python train.py --n_layer=8 --d_model=320 --n_head=5 --n_kv_head=5 --head_dim=64 --d_mlp=1280 --vocab_size=32768 --activation="gelu" --norm="layernorm" --norm_place="pre" --norm_eps=1e-05 --positions="learned" --qk_norm=false --attn_scale=0.125 --bias="all" --tie_embeddings=true --parallel_block=false --init="normal" --init_std_qkv=0.0278 --init_std_o=0.0345 --init_std_up=0.0398 --init_std_down=0.0398 --optimizer="soap_variant" --lr=0.00877 --weight_decay=0.0 --lr_head=0.00597 --grad_clip=1.0 --warmup_steps=200 --schedule="wsd" --decay_fraction=1.0 --decay_shape="linear" --final_lr_fraction=0.05 --batch_tokens=65536 --seq_len=1024 --doc_mask=true --z_loss=1e-05 --train_tokens=306100000 --steps=4671 --dataset="wikipedia_en"
Each number is 500 + 25 x the weight over its row's rms, rounded and kept within 0 to 999. Layers, rows and columns count from 0. Numbers have three digits each. The size before them is the row's rms in percent of the matrix's.

# layer 4 attention key, 320x320, rms 0.0278, rows 269-318, columns 192-255
089:488507495495527544496464471494475486542536507493527496478501481473482498549499524520479502457482530461484485463525515478463440486542482491510516517493527559481515525452547458474465503490546497
084:504448509484519495523494529468466497492532523492515532510484513499458512507521503449537552478491527513531452510458482481505538494504509500450557494500477529502493498500471460456499514467528479
091:492470496480498462501489464516480494486512508527470550493465498537493513493491533512475530488477522472511504510522459534516498492530509494499526552498522469525544505461483524479529504529512541
094:495480497478483458505541503467541531502480473546522502515523478559493515505497504511472511498488456525527506536504480514532494495489509440523507525495519456545478482518509533490502507519493517
093:555518473548535534486482464490517494479519500483520509480506476479538542544519538498556509512542499479516517484474444509494494551504516461495503502454509522514502473514513504523537482506464481
086:510511468498525492500484480477557514529543459479488453515484512482475480511508571533525506468511523449526507481504521501502479480499476482535473492465535464470509517515523505507505498499508539
091:494506494514525508487521497507499488510479506517490495466474525495505505496481485507516483491461483515478519525509518515497500520498504505475480480524533488515467577523441509477490492473485463
080:525545523479503514502474525530505459525527513482503520530535488470521538500477520481500452474480510483516513521507488506447490478487463479459516488488448535532493466462483461483520527491519500
088:538512522506491523464498497517488510493516498467466516447515521515475469497479497503529552486495479477475514504520454535500508526448511496520461516480498523527516481541561495497511495515455472
092:475453484546447489482505537493500470488500494504464468495468506520518555505487460535460548492512482499511502452500496505519504509530494483507492500489502472471486503522481487490447471492465501
092:513455524520530517536497513490513499496539484509477478523462509495550485510530512550494502459493503524524464526466452474499471505470500481516465480479497499569475516549531482492508508446455494
087:493511479523538518483477517484476534510489489458469474504520493575471517503490453508533509524472533492508516517524532483461517531508508494495475468526473510488523527511495438491479522493455451
081:467535443510533511572449455475498486504508476464492509492515481492476457469537451529554461507500431481488463509500471527469541472482508473464525489502530508492469480533480484454438535501480455
083:493484504482529486516484466492506445496498530524523507491487508502495474482488522492492489509505489526483499523551534469501477510494477547531481508483486498467503557504501527462509531526501509
091:527500512522471503507513478477518520521468500497553499553531529500479478513513486502486462500486488534521493544505503481477458492485497488503493484478502464517489520469509510551479500474490495
092:530482494481498453458496501492504527492481504492520478472489488508498556534496482514494477502525525463511514482528486509513518505514538505483509526488481491484518561518480520465469471489504502
089:554480502510525505509462499486480535485503539511519478490515529498503488522459472549510496503501554503499510497442460480521524470488511510506509472531496582507498529477553524494471527488484508
093:528492530466553488450533505548522546530469530499508484495514495496489518508521462478487520470503504515487504463500513510519557466502482536446503476525446465478489465507482468549514490488482509
088:542496530494505489499497492534535496432496483528499494534491494520508503498509471456483479506487478469530547470472497535495489495461502497523483497490531523457510539501525499495497514540543460
086:520493483490518519524470475478493509503576477480516516514541466537519487501460528534501502485551478437508460504505476525459513484509495486511470485520430482487486515487517460517492515528488518
085:527523472473537517512448511515461489496516482498501521575566513510445454525489517480474501490479484479477510521507515519491472460485420471447492489483519510495515516468493466497513521500444477
097:454539480522501535484483487486472471499498467486479503477468528515532567484523479481519476497530494480462503520509482497516513513509509490494506527532487509486485546534490488424483506510464500
081:499537497504495474473522496482525467527525535503471517472471445540521539532514491512512483479499508494484530543503504520483494552449508508486514522507462499495444463512500505486460506494504473
085:505507447467529514473522523526511494519437520515470462489463511477528462503521518531480504482549507511464469478492493516469495528466518533472488516542490477484473539499475476511499506461497509
084:476540472526487504512507462518516460502484512465499489542501516468467504518487517492499496509508489521485458525497500495515471472507491439483553520473492480539512414471484488475501502471506498
088:480512468458439461482504555488509515508527469490480520494503469467493507518534543495489489482468473494522522503493549492480473543507494452496541561513490456475513494508510517497557496525462490
086:513513518496500454514478503491499498516484522530528457489505512496482478494545511513486500513525491503529497469478491499501415526475475507500523503472497518496538512456500504521498489489512513
086:444535536489501500463500499501460500499450469483516521510448508515504521502486521545475519471529496492491513506521540522480460476513568544530515522516475507488494515534509489503523478537541469
085:532483526511489501534477482499514493528488496482504475471517511506502468528513506496481525536511459494549512484477479548487487478476489504481511541502527477444473451518503495496500508486510477
086:494508531487461492489450511471507498521508496496494497522505539494475526507501536525517517496449465521455501532468549489534527508492494455496494499489459506525524505546460479512482552486484512
095:504487484512475481511519521474451524511505462513514523496466555538507488495495507499458526506483438500506513482543516503498486488481517505477455475487494474509484558494504524467497535493477532
086:488475491504463550509501515453522493501507507540513450514540492511497486475468473495458507486466455545498529515527522514451510537524496550505499479485475502461486544519460477472492510491519498
095:541533456506509522512507492465487478491549466462475513438528484480487524506470439495504507486474490438524539502508517541483511513488504526463492546470545498490520533473474505490438493533499497
087:522485482509510488495475498511494503476584532503494521481515504514457489468483511475485441512457531504510455511488483456503496500471473460495484524501454489504514494501490478497511481473511446
088:537487479445462460491469493520531496460509516520542521529489541515487534503511461504526478492503513532520483504493521532480521474496474517494533509548512480496458464478472513533505544506490478
083:489516501506480520508467496528486507508506489488542496518486477534535535535532476466534510503524483498477511535471522532494511472481487483508502513494486494529532487438516480508524500544472492
086:448527531504501496478464506476531487497508489503468517538505492537514498523512544476480511487500495521480493496483473536499446538573464492466487474473481495470472527505526479507553479491507527
084:504503523509488539486497474476511503524512493507506492458509504520483519500481525523526517501467519502478504510461497477488492537490473500539497488504463503461505486517527486509528475499458518
089:470498460487540513494472488484485456480518532523509502485481470500530500494512499467519497447503545538499523532521490479507459497517483546530477517515510493537510483416501512489522499530526471
090:506480481522540551508514471479470532556513505515504519472518524543478509499475511524477506485514539439475542488495458479480494519481505549519448480501504532490457496516511495494486503507542516
085:507515521501528520508475488487497519461495498512491528499486477485493571485476528506498543498497490478486481453515504537476547522420464508504521519482495499475470452511526474473482517502506500
087:510506530517491499507486519523536447510519501470494516505535525508505522442528499469514516483476492519509531487455491444479466507507507519475508453531518509487497493492450479444460479519519509
091:505496497501501497476525491461490523502494500507492463527530482486523477496472537533489504515518489516532534483501490516568503508487464482511480504504490479524460576490489485469513502535501520
090:500516488521516419518505520524554490489493453477509529499514531508463524475459549479541480489477525497486519481511522495522530498489522525492535560493506494498476499496506504438464510499551487
089:482508481535538485532469494493466498520511534488465531447526516486487475482470507483538447506517477504425475526528473527521508529471546526466525530534511526513510514473515491459495543495493486
083:549540474503504517469539534475482481468512486500539488553511531472539456483534506526505526499486509513535516495479490537475492480515522508509489491444460490446489473505491499480492469512470527
093:491482503483513508527495523522529525475505461513521450507491519489495563461526472489513510503493468524526505528513489479515476502487492536474465465480490471531500545507488463488484483469523485
089:501515529506480531475489502477523564514501504503534497533501533484484552505508536529536472505492465511457522488524525485526484509466463512495506511501473449487483457508485500521482478525513512
084:552529527513494525495518504502486458515523474468532513516492530492496540530563473502462516471481499446506516496455478502569480529510528468482484525512526488449480509502497491478468510556506491
088:499515482527512515493516485508463470467482480482496493526507500496511577514524539458473542490491461480511457492508442447518511521516502490504525514522538461513498518490479481539501508523467503
# layer 4 attention query, 320x320, rms 0.0277, rows 270-319, columns 192-255
082:546465503504556539492469504512496475472482456478495495487520495483482536537454537482500521518488493481533523510492493464477527466472512507507521480492501502519549489529481499508519494487517513
084:508469485479499416510504506508474494527486513494521492458481481475525536530480489538504513475477515530512508486478514516521491525506471541473466525511482538520516539541499489496505516524502536
084:475499504523479515560506488500520536493458485491509468495530553501485523526486472522512528488512464484530510481466511504507509526493525480476477499500482498526488504531479509526485500485508488
088:512493475510538533492458513530522490506543488560469532524529486476510482544462499545527494457510512480516500494497526507447478486505494486493492507470489517505532522511492475536555504489507484
079:474469466489513489484464519481512516501505519513472478501495510523508483499476459535501513537473519483521515523495563463513463495499507498473484497490484537524512501497515509462483503439482467
083:467515522482511458503534531507482479481511441516506508501451512461487498491503518484476505515473527501542537505514508527499492477528518521501428496524489462499491473531522519472476516538500506
075:552515472475528495491535513468513477514483539484565442546505494472498506499500531522483478472507474518530541497551468522477505519511496513555524522484452488456462507515523512491569483480513483
082:478490498492510512502506508498518507517540493503501504471513531541451521508486437490541518455508506440490460516488518516469504535532495521483484514525507467445511513509529481507546437493532490
082:429451522550483495507521517468516479503512505473486474542462515509513525504535520507514518483501520508476523488517518507539485512513501455491495477475554511444552504485495501478489460541521511
085:497494497564534530505510463499499487486519436527475503557482475510490529490495509479532462520495466500489511493507468499511528469438520505480539493528497530514496480457526532475496509499465526
081:489494464534495527494475534485499490515505504469461501493496515543481507512513486527445516514520550514502490507516499522460486554531532486520537484512485479480505521511530447472447512529463502
077:467475484508481488464466469508479471489519484459466506502524473461480482458523488525490494505537465435529484481513447509486559474463484489518503515541507510500486463537481501451496537536488485
080:462476487509512502467489446518562527533513542520474497482479531510513506527496520519463527488516471468479545465485574471521507492532516511531488552503493489515528489559519511461476521504477467
086:505481471520514485548501450474523545486507493536551510488502505498527510459468520486491483516498473546485495522512450487503502490494517480503479477523533470527499545467468504470497493467496518
086:503517517493515485494463499532536499543486528480536459478460527514500533482526497515476512548503509509548492506493482519502546457468531503492514509502478516502490490539528493500552535499542521
089:487525518496520513492516512491481511481520482476503453516497495477505553527489482498495488482507551527518466492487532492479490406476480444524524537518505512497510538513504487469447485466509472
086:465457533495458496500525514533461487515459514511516487519528495486538550475545500494479513477458462532528477473447506510495557498526523484509498466470480518470492473500482495549518496458511475
083:513544529500527481524494472532482473453516524502461482463511536502444476504499481488486516526448541488517513490505531498546451500471544491485482533522507565519489533486527491503474504487542493
080:516492510467522530512509506495461524507517526560483493518482483506497509465465509531485516450537476518477473507524521494480511500515466529459487440529491486504496519490519450491465471501520488
078:503498480481510464528441495498494484494483492472516499502530541494461522531508503495522527513530497487527536506504538506494512525491464499515478511502502465449510542485513446455456485484436494
090:504472539520502522479469467504468462487515459499464487483463563536549484511529493473499468480507466515523520517512476527529519516482476498492540515501493475494511470480522491474494448516545533
082:528549487521471529505508485490479508485492502535474477495472519526526568498493506471507501485501506503480517522506500520475535524468516475500497521527490485501501476488533502487488483520497482
076:494537492506490460451523477562494496553473484514505454506445505484494479503537517467505516506465524525520512489542531458486484505515496492497490514462525467480509445498512492501495498540505525
078:477486491512487491498468497479508492547500486538491464487558527508492493501454474532551443491494500490448462509510475463515454489506507451497529459508532532522494480475531531472534474479475528
084:518537457465519515505497527492450482531513477495507518509559465497487513511497493465488517489485504472527467499501513503516506549529511452448512500504493483468506501477542551489474517484494527
080:505462544512491464519485474512455488491542480501534467472526486530524494505491545528512497508482508487507470443492506482457489529493529508546510516455528551520501452477492498528490526529508507
077:458508496453459473502484526461465470494479479519535501522471495546478488481457525506506528487521459474452481458513475510442468515530514497529529543504524486509495442532545508500500476501473461
082:511488469480524492532483492503518460510503509501525510491522455513506471492488479514514478444469527497533457517465534494474498478514501509510497520495537477483511496489466500543504497511537454
081:494524475453462469531497514500491512461497478481486524551503561540492533498513479533536494521501496477481549544531496505498545517472510515519478511530499496526499461437494499521571474494461501
085:508460464482463495533519493453486492519479460489467502501461548492525511463504518475533542493518500495511505478520515473527555533510512524485473501531480528523480514505514503477468499529555494
083:482508511521530511542498557495555438524485507523487511486510491503517486477542537479466475505481509551500547501543491511478549459496494520481478494492492523496537556531492501540491488489519477
090:521491487461465491544526493472488495483534506463454533492499502536487541463460543526476500449530521499492508501500511567517492491488494495509516546488515524478440533479475517495483501499554484
081:474536498492488499486472515461540557470530479507519490504499505513487541513475502508512528539480519509451521478536540477506471522472507510520529498487509477521510455489498469518483526492532484
084:481459563485494506465487494508512479493544523484511468497472467465513529511527466532522523475497495484539478497527527480521505470499479470507528523496500520494524518573519464529506521506523480
077:492485497489489481513420457537486525511472495538534536494547475497536517522468499465503482487544475524495479505503522507528473509535490458491490482555479512511470479437525491459482489520526503
083:494488477507542549488485504519511469512493555511503480486537501502544444511477504467484512558481522480481457491492460502528467529498550541504499482482458527497494478465531483495547470476491496
079:477515522532475538500509500468464484522514520526523500539489513479487542489481506495463496501468531477525513451534535526467506519530515520564499443531426507470513502498490486528496493527520482
083:485476455445521513535479470536528515495489519513466490504495441484501476534496520471508492477509486495486487520547523482561478512497514508484518499484488481496532484516504556512493497492501513
083:482480509539488488504502490526510494522517525509467522493506511527509494497479515528475523466541532507483511497459494489454475481529533480513506509543488478521469502499479476540516506468522471
079:497475496531494497493496503510532488486505483483505518502535483478485528505525530485526512517508502532481538491534540471467458512423493496489524512526527507446518512486527501530498492522522519
082:530510483481501486492526522513480442493502550510488568547516494459508497498528494473503465530472528504520508539494437507518449517524547515504502483472458520475510532501494517462486485502469502
082:520483462522526492533524520506522532505477497498449480517536505540485539527480525475494533502504477535467520504554521508498490524502525500493459530469473545462487527540501483522513501478497454
087:487499536491493522472504491525530529509532475512498538442505518529506517517454479462493516468514519510507483482509511522537507500507479538496459541533476514519509468547512523510477497497513502
079:439492511515544511506469465496471494461512518493491471493525474490508501530503523501498519473478450521489505526498518509513492480478493498475523540485546490492476525462489516504549489511569540
083:550534499477524521454537494512470471489534468474458479497465493495481501460512487511496515518473517466487467488451477516494485497496496498447482514487528548453555497455485485493496501480458505
086:440503513483461530511497505443486488470528463489474495504497483503485536495523480475468518501536504486539502484491465491520536497501508529510490486499501532492484462478485488465501496540477487
086:464464520511516494519486517502527500474514486475497515505498505512509493487529502542491485510517507531493493494495491467470522528548484511522510493484517482515493494475532513486533498468491504
081:527501499471496510514498526510518453502511463536487511515507527503517466480473515541455500473466496498505468516491489534520463557483535450532479486501515513485456499519487501465507509509519493
083:469463477493500511490478483476512475510429482538492491491512508468553499564523478494503477520539504499504475517479489455483423509497498482465490471506560481499501541530484470498503502449523518
083:513464498489529540498501476477507504496531509550495480515517476456474511554491461472482487488486504489526520529495480505503479509461475466504520512485510483466474502481519500491542513511490441